python train.py --head_dim=32 --vocab_size=868 --bias="none" --parallel_block=false --optimizer="soap_variant" --beta1=0.95 --warmup_steps=200 --schedule="wsd" --final_lr_fraction=0.05 --batch_tokens=[16384, 32768]
Each number is 500 + 25 x the weight over its row's rms, rounded and kept within 0 to 999. Layers, rows and columns count from 0. Numbers have three digits each. The size before them is the row's rms in percent of the matrix's.

# layer 12 MLP down (transposed), 384x96, rms 0.227, rows 13-54, columns 32-63
103:494528483471493465512508503454535489472443506460510471519495499559492498519509508524498509515465
091:494552517533488509486476505482511498541514443483538489473518530550513444499528547499499476539461
091:524483483508468548505516495471519555500549517513505525498503477494513536487505483506495463503515
107:515508491504543493502472499518497515539516469459545488504475487492564507562490488466496510446487
089:496501516515458496531473562527496437496528515492521479442464517492516485471482486445493487502483
098:502514502503515506518514446515489491550501477440521474517470505494495533517523478530497530480541
101:501493510525522495499528530529472468555523487466490489467515475486505528524515520507454510499504
100:488560485529471547459458509521477477499528487491488509512509525507479488499480489551519469532492
090:500551528526494536513489471487499486495495510464540506523481483463482524502475458489526517501525
103:516529465470569465480497469524497503519476517503564524527521543510498521495508520538504507493531
099:473476521507495454501530447497532500513505469461495493487532522506508463568526554490505498516494
090:498511481495489526493510496482502472477503524457515461498489513511491541514507491520525520497518
089:521464490479486462492497513495526484542523500482533515496546488506505427491471466485481514495526
099:485542473505491520533539527503551471549483514517435475537518475478545523468490525515486495529477
099:519484505469515487536437479507513520541547477487554518536476501491533487540513511492492495549478
095:459475506550568518490545480475498496522486509536541519526537478513493498504500510500538495524512
098:495523520511438507515456499467516495500523472497504515431488473526520485449491496510543510483482
102:504461527486517488463454561506470494469519489507496499469505488499463468498507490504542526498477
097:501478480506493493515540467502491491512488493497497480497486488489472505536509482504473536470504
101:540473499497468496479493520504510508462507512463551469452481459515541521504503481488486514486544
101:508492496506489496524506480461505506489489508503501478513482503467559494508513496502466468463534
109:501521544538486499457535501486501515508500496500478464460480512538479506507488501522518506516473
095:517489511505479507513497487502494508527436488483487514531469533503508508527482537498509496519527
093:515518531501534476542451436500495458471484492456530481486524499466437507494489498487480497509498
105:447501480494485450496517474438474534487525463538531512495502497464490474512513474505506514495518
105:470513465490501450483461500514454491518479527490492481513539515514512497452536460482518497460466
121:489514537506477487544534483542506490534480513452462490463483498502506491512502482495492494510518
101:534483486499495503523503506480490521479522513480484502513488488526508477478528501512502522535501
107:530476488500444499477530504452493459492485564536494512513469519486517503500467508484544460471494
094:498522472510523538452562502501477537486456496496488533486466495524487487488494456511499452514480
102:483451460524510466468500501507476507472470498519502524501470509474563522498495497482508499500502
091:484501494488531479518516484517505498499527513469511494521467474478502530525468530541513513530530
113:506469515515534489530527521507535504488527513486493494520477493451515513478487509478523518535500
097:496496468492523514465517531526512465510494502512453499494497502538496486534519490473497455465517
098:471498541525439498509514490493483563461504488502525505477494466510438511489474536522463472523498
099:469520475495457517501493544520490504502481503527473486493459513466492478495508477499508511499504
107:526504468514495500496465512547483493483479516517499516525523498551492508493506500542473455491522
105:526564523498512520498443458521490512475489476504498467519491482477490515480522530496500513507528
099:495524515488493476533521471495517496476500538501484507498511518507495488530496477550507482515545
104:498500499468532498459519481477470483497497487504516461546487498527518466493489488501467501493510
101:492493487474505493472501494466490489471466512494440506513470528484525435487514515462510541497482
096:536493493542491483481487515509499470491468429462459504547491468502505538511486468512494488471478
# layer 12 MLP up, 384x96, rms 0.222, rows 14-54, columns 32-63
086:552462477505490472476521495556476477460481493508507544466463438478495493481492494497466543508504
096:474473480473505447489534490488505486477474507496467561493508559506521451499505531523511489529492
103:490549498494484512494522512578506472483482518497501515510501516499557481450482489490461476468476
090:486481477491501514469469505513540508515516505491490509586512481480543497507497526464483497481520
102:486521500530458523499511501465511544499494527474517490467478511457512534494501509488496475455502
110:557559487516497503501495475513501463483503496505498509504516503528499517466483523534506469471517
101:501524504447520478487482517469494491525509486512435484511503509536534516507493532507528488505524
092:527457503475502519483489441517485499497520519498510535485466514488514486534488489486500498504491
099:507513573497542495540496489517493504532483495482456462502503482494519490516479508532489484513502
097:482505513487538473510506484509497495494447485476487538495477492511473466471465506478521476491491
098:502460481501496495518473494492507506528499507524542534483503517470534486516495482544496507507565
091:507508521501534487544530499506491475486462482512466495513517512516524515496459474485487511515529
096:476494496488521496533501491535507490509540465509511448495448505502509521525518474473513485492548
107:492466524498468501510478517545497494494550530463484437559498481481518485526480522490505498544549
099:492513477494485447467466506519474485548515494516457512486462512515513503495492506516500544480514
095:502452548500512465489487486490510508495436510524479498470531522516502517515481516520518536543475
093:472519541494550502518468468486550483495525529480517499487481531454498468461487540481503521539507
102:515468524470468502500513557470526465521528502519487569527514493501519454509497531483519516532488
104:507537493488480532500505535480509552517454496473512535483536518483523479527512487491482503503506
095:462478507505548527483489476484548500523511532468470503501467466546454470489460496473485484538518
107:489472484484524437529522528530512499468552482451495478500505493514538511498451492494464502523539
101:518481532537536470475494485462485493463552493478508522515511496495500532494485487485530519466499
101:523495512520516453500526522480520532464514503489485480485488501525506490514481469500491518496519
104:511569545498546504470501461531485520510452536512490502531495532513501513499452498508482489449508
105:463497532487495464463512514481493520495479516464514516487495467481519532459524513502507503474479
114:490457513493522486491482509511503433502540485510495522510481483479520502477479488462481491476482
104:537557510512496459512469468497528509518503537480496482472471513500491491518501454514496489509452
105:526532501493447514509476545511475461518520433483518477451505507491523531496490512468517517518521
094:534501482495474504542481501475485474517519529511475461503512519490510475517484500479514543490497
106:490527513477501478496472489517479494526513481534532430520520474526486495485482498494494527526534
090:491504512498474516524543556461534472503482519476519507506469533478546484495496514507504506475481
107:517530520490484522472461472509512488542531528532529471474519482461512522476523476512503539508495
096:559479456498503491499509488509493535495496478469548508473475489475489469502459487504535547537488
098:551458537479525491496529500481493461537505553496504558492515520541529501510480493515502546489503
109:504479498428498520511540531481496504513506482490528473506502479500460515487493495503405561515501
108:489513514503462475500548507499466477543519514489505488503501499473502495498509510494481510508477
105:493462513484535511513518525459508508514527484467509514484512511453518478499490482504531521527476
096:492443493490496506456516545478528491459509483489479514514498496501525514441476511531533504531520
094:487495501503476459534518515551473487515509530526450491487501444474495537493526469514522486489522
095:488503490492460487540484526514530522533518464490476485473503506459480526482475470509520489495512
101:536520486509485466495494491478491505507511559521503509490543558530494488520475447497433514536480